From a checkpoint of a small transformer trained on Wikipedia: MLP 640 SwiGLU.
Each number is 500 + 50 x the weight over the matrix's rms, rounded and kept within 0 to 999. Layers, rows and columns count from 0. Numbers have three digits each.

# down: layer 9 MLP down (transposed), 640x160, rms 0.129, rows 604-639, columns 0-79
# gate: layer 9 MLP gate, 640x160, rms 0.132, rows 605-639, columns 0-79
# up: layer 9 MLP up, 640x160, rms 0.134, rows 605-639, columns 0-79
down604:444564572523474520417510540515554535546504530449490513501446606466416583462463544533527524548450563474563499503534515472567573515531436458551400367443471450467432434520395454612508534515494481445463512493506524579505539473451521622422469483
gate605:456522466454495465566504589476523507521410471455578573486516527470509436414416504530547510465495474460568455530451524537492472435400481526510484569548532424416550540527517608546519523455554541491475506503526529502456542485527544476487510489
up605:501514382544464480494533407439395480448485472461499554575580481469525536502587447518511561431465563593485630531541456477435384578426565504498481502448541503535526479557504492468490601470495532520545469527540530581461564482471477548571467516
down605:521489511481518489456528556450459449482512563508527441431497466463416427497474551495462508538484448497488466534591547395495491490450497501430561389482548503510500572381445551496513534455434441437517374450455433548524455435384609559503561549
gate606:600471526413573466482505576431426501619457429487555538524534481465440503482565520444541402513587464411478505488568489484532516464575501468504528345491533519447484615549415489469462423507500597526526543548521504469513547549437472545453466467
up606:484378424519448635515527506505429505604398519539430542559548524520524514559434508444547449538502485368618494564443556591400487568368549492525530523451421493488475595504514475520470559513453574483472494546524510548493490521543560524528423576
down606:524479505524507427530478467469540512528512496407361487521483524549492556433556546475454470504532501479541535462526577529525360498483566496422500552409491506543528441459553451495557489456395535458527537551447564440472516599490553427448486475
gate607:465477566514517524404416586362569504472521456544541547486508513449432413433579484463510452574535392493459627507465508503448510493535551573456496526519523526552489523463458481427486531469493511524501408395508559500512523499472457480503482422
up607:475485494543461553553587464578540545508450445654489455553450503486478392544517453497478548644496477419588519454521446466568529568362398446483499497477582575569496438473614545461556429549468501389497449572536488482455508478558508523521573479
down607:368437514523543512462420532445511451514572466543454341443436514578550521427453568507473533541520456441489520446391474515458485491479462514492516413570500539517509534478511578511457516540465551381431583549506513450532533407524576534447449444
gate608:470530583495527589521517422472505485588512549477507500394455495514419522587484489454462504487533511452522577549390552533463546519438417585494477423491524609527520517428547499503545441468422459452508456457505485481576551586484532460488514594
up608:524562476527519406405472518512496454540536392494530516519515481375517502486510558473423523450527428539509585560564474447496508525533485491472456406483487452586505551465487457528538523490390470499550551465490510455466517584399551450553470527
down608:602436502530510503515555417424522544564527475434509512468558441441494561540597591431452550540463485452473525528493542566518486439540493498538475496470555459525487484559553515517426539509546578508525442523553555486418541474470547528515444375
gate609:492505503467458458439513528532575561462451423458549543586509463419536570504455440492526464511456453504516522504547334567493559454520543571564522505519510448563519558519478524479472513487385496519475522486511490457551475476514474511595424576
up609:468500401476483435567504493487390529480497544567414486557466463513599476479532543553487491509561435484536504437514635449519470511532470427516536448491540527425487429518495377524562449457500523566473511510476483531469544462470497491561562477
down609:479532525461544489656504389396388505469487445561495459526422468593593548538493485510507498555460522489551483479425778431498517478516482513497526463502507483512456544559487404560580518467648496485511616493486530519508529530515543467462576432
gate610:462569521531547519560472542530466532517435518417548413543479437533458508536479597482485431510495503490519478461518465589570608561586527547481557546461515490519519483431597516525498489488521592437499564499436484477530501601564568441554542497
up610:470506496469481552560493515488520593464510498494503407537462436399467486542477389516548432488572489411532464435500505478523479487519519465518486583519569468605461504490495519461502479546516502478526484504452445491455483429497469501415505568
down610:437439547521540523509452563454541484441543502490366533539476557538469516485437552451463464530450540582469432505579488502461487566533542494455409528524536491485438517426529463458592457527440451541519522461513489489362535487563577516416544447
gate611:419481520497424529440490553547543546540494523522564462517523494552570436528574443551522499473466479568485633468489447552514435513535425533529496368424540476426427391500490487519553445398406558513471493450410549446566432460505477543507454458
up611:539528461622523499535459445414432500492423584617456513531519375489484450485500540521440493486614479576514454399450464502550419552459511458465515527557448475487483459548541520524459444418554484543582521499544527609534499469563417502430564524
down611:462494465548476458567522477459489514552442473547447568459433424526541505516567454438530420458537498554496457476500533415479452402561583486438400511488377439516481566458567454462434472473490644492451537507523517481587517402464391562466449511
gate612:450425520531496414489524483560483504454440547528458471522518577522465565470482524467429460541479506482488449487494438535531559533540512493498444467460499501487490585422536477564464490450520557608551464545508444567480491391523491466483540510
up612:473484498471576501555525458471517483514456600500541519445490551527477479537432468546558428417522599420648515512441516517618470379498421512462488479414533448527578463483361474524520590533460564446576497457451537463454432447534482471439546502
down612:461573560511633460497479466496544406519464581514537544500484580483528549491471526477585447432440483532526518458552487464506542514552496520538441498503517501568541475466464554605578662542422442497543444449493546480475539522451442532517425466
gate613:496484518488472438498431552476501556391538507435550421525508531455528491478543541450496546490478512460418572523643463538447553458453493533443409540474450450474459451483534374467541402499506485555476555503531484456583499503509540447571399554
up613:559495536479535500540534437466519521550497440475452505439411505476459508518499534459544399525492452503454516597427558433560471448465465534363443500552502589545453475447546513475572596507377470500509461424500500526522535418447500594512529473
down613:514498557585471626473467553479464450476542454416483521503454500614501561480533602482522500501560527439613405584479611458505472506514425547530506493440471562565520458501490478539438494551478504406531530510445524491467473552455513483519498504
gate614:426495480462612506519549435521440535432516465544456514564508462517455446480471548457390473506533434621502551547557435524524572514498435413473433467485520547564515416424582572510585412472442479476489458459556440504482669534562474544528562447
up614:488509515535462550541497445443552455463425525501591483528501465521496537454486508474494530437517540481518585446531640540507498410433450587473581563506626522425533489513505467577434477619526460464432569560454534476492507419511546462451437589
down614:540503560574401502473493446529477513522406443452515401512544428420460495441527529477567566551561556555488513405431393558522490612437532517501460527485553492521502548475507448577455489407442539552457535531538472551525439556497451471548475541
gate615:567463487374466506497452508467484495549432504584536505474434541531466509507444474641470519463468455506475527437551558421428474485547563501433512471519511544455361482451477483383562472516442497562532446512367510431545496483482547556406552533
up615:352458512414585442508502541496448509551456554518502574533405408543551429580564456431439500443499474515455557484538432500433576501527405457479517550509502423522487517443583525385454419418409481470551581501476512471487524489510559450542503461
down615:506577445583601520465529586593492466534417476500487503476429506497517378516554546480534517535568583445500515410614519516505490420385557439574542520494402464519572517542476467536482457519458545462415542457510480421485505525473528379512515478
gate616:518474434500450531503620487482528479528421545463471474541539588476498458485481514528395489395490508549502491480487429468509425640511466504517405462487475470596515555432454510533513463410487510443542492517501458491505547513508572525447524503
up616:437451467458405508518581491561417498534513458463614465485564482508504539523411495545543428450449461536460521519585556556531371484568564347496479565494549566549500544466537541574523496476580507488454457467524478594465537452538541461493528455
down616:516508517442424512424356465414471515373523573528530554549445562452437446481446517586502532368564478502527515509548596549546425418581442591468415498487494581420334502518482544443533554420530500507582435523488572547460474508559534519523508484
gate617:403477552422419474485520502499518528514431520515530399522514439525418498504494514582577458456449406523575519457447496375547443511519459608591517442492586527516443490429415505541433601614481441520539483495558485455522549505517424512474435505
up617:412457601544487545420487542544434529463413539522557517511504467536497468458450537551488464510400537468472512492554480487517470462335479480518463432485593477444494497513555483555461515530554487496484591460464517511380451534365466575554518462
down617:503526411478587497578472490480532526567513571468503538444469493572511494487439502517487463498434519499517499495518527534499505481421410462563519544563563532467425549500532526538467486562567522468597509559559391496513522532505482388471445424
gate618:432530571421537521462499457444527478434441426469569555524488511490453549491459511497504470486528491480421506479481569494515527448414488489501539497413520481515441465487505594533539533496492460531422505469517613407557426512414481452562521484
up618:509474522480525432507574543440484493470506512496534478414516478480547518534438470474531562520514408474587456504531572556467498410423534545500562455516552495404541580601485604414466503530542512601443435504582464606497504452466414505493454519
down618:541533462511504481492560480472431578495469551417406494527579494472656451567446520587433522646491549418574468573451480556465484479453526450546592519514502526571449526564358470507503542546503544565439507485587546470499477471588564482512480524
gate619:471476409447549603438499580464511478479547437496455437596521497391470500414520553490503436469469524498579473480467456532544461469448479435489449450584564441521502453464584474525411456512527483516545454458439484460487521445514497552501491521
up619:434574620551510531414512487488494451511566530604517446578517567528491559521424475498442491551500435466460463437491557539456555464497517581535490516472553374479552458509439547525501432603416594559447461562500493558417498517572489556453523445
down619:501537521489569475562487450532438504503485531554399560511424518415505535481479433401532503485500500546443456520540499494496524539491537524487479544537466569493462521445568447484509472482548494450604491397504512558643515503451519472483455487
gate620:584459548551578519431541386498514548479427486577532561590478596508538526518473529518506530497571594429402520537495520421479486550532561428517555414479496601501540464528487498580549518507491457475456438497563525527446533530461537437482407554
up620:565486568590498432529523546400477538474465552542587500519462539481524451475483450447540395535510456566482472498506638534495607550486391539432424497549418473595457450552553576500472550482516479484529524446496515509483508435564483553536556454
down620:532508489536466458369561463493462453487395495576532428489505569445479503573537520489470532569426439470444516475543576473539534517472492543574503505474504515513528512457575418508531454505459564480504379579473444537508454442483475435532538520
gate621:405472514548439487484520519403417475519401441501478430494489572497495480662492441544500479483523489444525401457575533466516502513495436514499507448499602512562479436486551566473552452508485498499554472558505537549521500541416452497613502506
up621:556609533529443439481381467476405601630421561453463525531546517542496405486467585478488496449605499611511552427456551507474540415504510548453496564415532500548490516539449550526528434499478571487505524527490499487427476453488535559622502432
down621:537461608563484505433519446530495588457505437523470557528455558560507575475452504432483594532507558499543473462548445486517492458486559551502431434529468569414560517432617503408603567499482607494443317467510474478492529553441543478502450550
gate622:474534486480522489535514549462463514507446500549475465504522485533494441446509561479489503424496477497470489456352514497510577438461505575524510516586469517571524581528548568589514534411481466528507587447581567575537413570513507492630460570
up622:548543431469447527494487517404491498502473496454486490524530531492470497538564526488485470522504469445531487500497534540536543542587513516534483509526525499481563514523450514478482509446501541578532472516577466547539487412515512588469580576
down622:407539617515519537537490530484478468569542469551571477438495408548488521476552511467530525465521477446530523501523537543443461560447533405557529590486527484515562474550471477451563535507477564479492650468512452493495468488574471493420580588
gate623:523453518453483483397497485468510593502504534475500567501499557434537494508489539506489479508523530503504488524507483583542450461584526480481428429528431467422543569468594522422468501438509488573571567494507486454498518510531504466466548635
up623:465510546472366440466402417470535494509418543466513553506428520435520525562488562450552403481461440478444614553478453638494566464502567521546539469501525473451476454549554518498462525499562481440501543572508574447455531429453545468549542481
down623:521544529466542540498581485578501432425523405457419539494548500579407469536522463520519510416470460530506536540464484482342519393475493535524511507472508482383499484560545474485469503462461522440433516502549478461471501467377604458553474542
gate624:405534427554455398393395521480505510519417547525503529558495508547522453486468504499458487535446493477411482567500500524514519511396405481506519538476580535552520557449471525383481495438528516392443477503566474539515551527429487554472511534
up624:439460488515376542549542602482535473504536555505499573528555491511549529509393470586531489489536550478475517503539490523419489530468501492522472528534566505483536508578507526450452463442465480583457450438555525524509558552478581609558533396
down624:486477514489527420530456487497466484597463491524569628470476519504541507565469461461544591522444496543525473565527415481483560584487422540504540516493416517425465544504454462493381496484468453559523553463524500490411538470484415426462441534
gate625:537417625615509382437366469459549515508504468525546482540500427472526499555443543512619489407466418560587539513456520461549456387526478535477512484548547480443507440526524434503446419416503453488432470460523521557519552455574372463475501488
up625:577540477501526531460476611378537447559553451436502505416504515404433486497471405533563526433528530483509411451430516492468556477441421548427497439479530437453478559452393546531564422590559492599439548461488532481519533479515460504477574543
down625:504633493544457435443361558462503445515522389541483533493506441522525482487526566507569463501514485569616508494519567609534440467650531506481471529548462538465492449547548458515498442478501536460437475568439487469451483530554422412544448468
gate626:470515481511473507488562560620522555537535408468500479482476479485448488487476495457501502530463514516387505517414479459509461508523534498551502497525518500544505447523534532526516530493577471486488494490553464460589518490490491512497480482
up626:443505569572506566421494538475463519514494453553524544509470569473450526483531583589461515426516473470457578432478538538437489499526476433411493513606578588540514465471595490468415515439427477485455477524467486463561484482488496537525582431
down626:546441517501604511495487587520541478477497475494538472484456457493425429452491519511496504544466549481408468578472483508542479555478472551489481477488527420483424584518420506513499444489547461532506377478551465526606462546540501435452502488
gate627:509473480442506489515518483583389530483461386593518457496588509496542494516543551482539463583606403468532529541474548526504492430526511466536520444547588477495436512427497570492549535501527539542505477439503504510407490454500438534454552575
up627:457521435458491523427477454548434576419434457475472491421439488497460509548476526576487422499468513574492531480554545457549522523592484507530484579499461399388446510569657522508455481495451518555518578465534399471412475481403491447493466544
down627:515523423464524543474573508571560574463484522520523462534463566442418534564598501522473468460415588506486518479600500465460420525504483494456434444447492545392433485417525459560523502536459471617471607557483516409467493393480455434523560530
gate628:493496504517553539469481446543514574535469465409521396560484534387436512506522570510545436524434401509529571530496494463543475600582493527528468473462573508459509526448426473588447636493560549499415460502510474475460524486589474454535385543
up628:575504482522619403474524499538491553558576470591475579477456538476515510488545419504531525485449477558474529478497496519521485505407515516530495572532577603544402589511490464529484548425534476548551411538606482472498487559500561509376451484
down628:485525598433455538458578502499476534493506400467463541423522398448494474525443559398472471491524489611611566546530450540602483578508556492479539526566587537446462520570539439527551503510487453442465438498544459451550571461454555615506526594
gate629:487494530411559428447448609485518536464518454463464513556451519542459468612448511548499526484530545526478484564523499422546518488497563503586478401536497582573515529495415435530509411535545515524516451566536516465511526560431499431534508492
up629:520461571531529543521537437576493439539465494545448505563623542535522545446512450464518454534471454490545529515457527497480449494475452579516574489507514480428512533544545524561482500438417416492475443473614500481513400471504558552517446482
down629:535449499475491494520482515518475509535541529515505515541462532472460536507425513413419577483493497532454530521497423445557538517517497516470547531442535495610480508585390496476508377516475546465489488456531498456507491477419478510555479519
gate630:510504553499437460522467528425526571654489513438494539470460486466505535552463456486555506460424473493514524483469510542513520540552466405527550489461571536492430521458356504369455474550447461488467427578487471430483430533475456484486482563
up630:510421518490511620452623551523485411543541520562468425546487562478483459537564441516495527516530489505475486507482498466511476493478537542591418493438408556453552438527399491568540451452500468464429554504507506493456452575449515468443563521
down630:560525445534425508522536512541472519467522603478439529547451488484489487492505486485484512436503495475545514493498495497598493614554491519551552407589506551536509510372492492503461521480555473384482536593433484429498560611519441488486527465
gate631:482536587461439501525484568512520383456526478451542534528530483429424546433440459478468464504437546600512474492449561512566469484449505462456526492609489527515514516477581496593500497516432522498466403464564465345519500515459597526479561428
up631:489501521526444561433389535482535466454500538476409623526489534517504499466495537499570521467584539510437513461445474454465443458499582512535433593502502525432496462493453516521554576569509431580446523554414440502488425533537501529533535559
down631:402541570496419511505499466502477497460515495571529477558520526482469569595500521558505486551478495451501584507494435506447424393446477541479539548491502479496549413406468523462451538495532465426509527410406532517567566521539498461474524458
gate632:377491592514455505527436496537555543503523540460622553602586524499365488524562562505531511535522517588556496430640543501508471554519565487445417462470570467526533557467548515527531451510471455540545475465570436523479533591568572584525542488
up632:447606426580461527606489423591518465411454499482459529615411503503537567448570420520543531574524470494549520509501467484464400408453515527454474564543594609467541523546460457461562550481501496540543468459458572586449442542476511467448549574
down632:424568597529487507451437446523566506477571516455493495475432572438580507513445602458531453567558586548489647537550412482499513540459533551522436444545515548562509522501495532576495477449459453489491456472554541620506483500434588516507485556
gate633:508521508482555473493474554505439514466446499547544520537399522527510515483455448458485526449515510508524669545527491543473413442456462510446457537530645469466530510509490513509551506463592423561564421475588497444567501584469519439563456444
up633:439518481461539563460466498513442496540453469504445503463470605556493387443465576540505472579487508462497558540553526496516464462392436500548606524431604472418395454487519442441493518474421446432489467495423514555577530612505556558551493525
down633:466494499458611515514474571381557540541554467513516457503536517504519525502555522436605630530465521501412485562501553455462497507481513470567518577586463543446463442520481487529478459428496571545511599554488579494561577573546496513494465455
gate634:520507536520544478445520510535427520491552450511500518379385533564514513487546461450485497431595475473533459507511466442446502510558467507415457443527522488462436478493480509479517571469555449464410530500484508501605538485535478453488418524
up634:526479543434469469505560530421530458485507534443488539490498549445503485425546491530486472458562512420493572524487501519572589509475470500469537455572487473541529417454517566407475587446509537527562481513528557506556435511453546538356514509
down634:540495568480570459569488547492487557398494517471501620488518497591516579529482513484440481533528436490506550437466419509481505517425465511458503477384568515530496474576487487496504474459420531479518411471539569597492511590502484555518535583
gate635:487481501504532455533528435555515563486557502490494463533514507545515538474508509477517553496420530617463545607537503422581484448493453467458413431530533550486462420579435530604526518577456504608457453535457466474506509567562551537492507477
up635:484524461351474521476463494414630408456544546470585495536492443443477471545498579437566496521503484537437529480450497535500451525550565541489398452483521569527597568546473590550543671464461483564478509545434495457486473424484490477516452539
down635:504413542503337484494593500452547434502452485333562531459455530478585536423472542528577574507579439509550460431408483486479629504447565451458473491470511444425573508560490541441445524469487438529571514604479517432482429550482548518513430443
gate636:596581525457528460570608567510473476427589520403510619494607440511555541595354533558453469500504490611558520471530470484494454601539498478550403423547419445514456512492510595582531502529515469410468447565449468547497525507525492519502522579
up636:481425456471562582535416553497506502466439520523578520494433525533503557522571494486464481537477482514602529475571438643453418500488431570433561544585517566495587506440474511567462505459501460519533511461561546466453507411569593562579566509
down636:475425523516458482550426504576487450559449523472507476482493471483489473529505658456482472431495376476527607497513521521479503465509425546504499471502456504486521484409444489541561380471477477443407566541433515596451534553478512578459573535
gate637:542456450510545431451450514469485533527519525525436556526542448522519464502495398595499484502491463475506484542518469515515485428605430427419462425509492436407421360465584498488482460496500506570512443469462566496508585500468519410527524445
up637:445548505527526548463534557517458513496506509517427509531489470422465512478541528588437534516486449484472452487491496536536428571458412470525596437498555500539485502503550531495505444512473572469551603538441514523614565496511531478576609472
down637:532434543493499474496493525494442518517451390539481526509505510492537509431491544543531469552521476455468562498490410527470584534560502462461554530472411559413546460506430506541487459557554488465436482537456450514489491443443440499482530474
gate638:507526483531389456547500566490454618461451447471516461463469563471560447543495531535535577487500480449557614529533463527605422535422418516593508442471548453490491478473551503496520458567512482488594493428411470452456510530423642538472467538
up638:515540608487495516599556501514463533515551522533489470532519476415488401406576526539437494465457577583479483388456497548505438438510508509535502523537471552487418527470473471574538515527539482571486520508419507474539457463594530494509554474
down638:446595451528497450450566453443499499527512488568600543483473473547476447450488583468439499447484558514434526457539475533529426527541432432550510573442572415427534567499504539456546533499467512536443435529428418485542455483506435517490513445
gate639:425512437475510501473533491544446479515543477467472442538536507482573602532456545436496487525550434533464536480602471445485487489498550489515523491502462437557484562464524484485510450523531516513441565519418539526498598561511519467504518569
up639:519451505519514377451462493527545450385492550502465414513529465545531452562558472527443544507533433528365490470503469469496407412506496450485434443534513417525586462509486461481439516409433496533455445528498478532558534583418482467527484482
down639:468582587479447437554477485466387514520515528468579394440552499422534510540535489467465464486483558517590432431583402529504486501520507556470415513488510483563486452509407482538497465525493485470551675549559556497553514432470458465530480562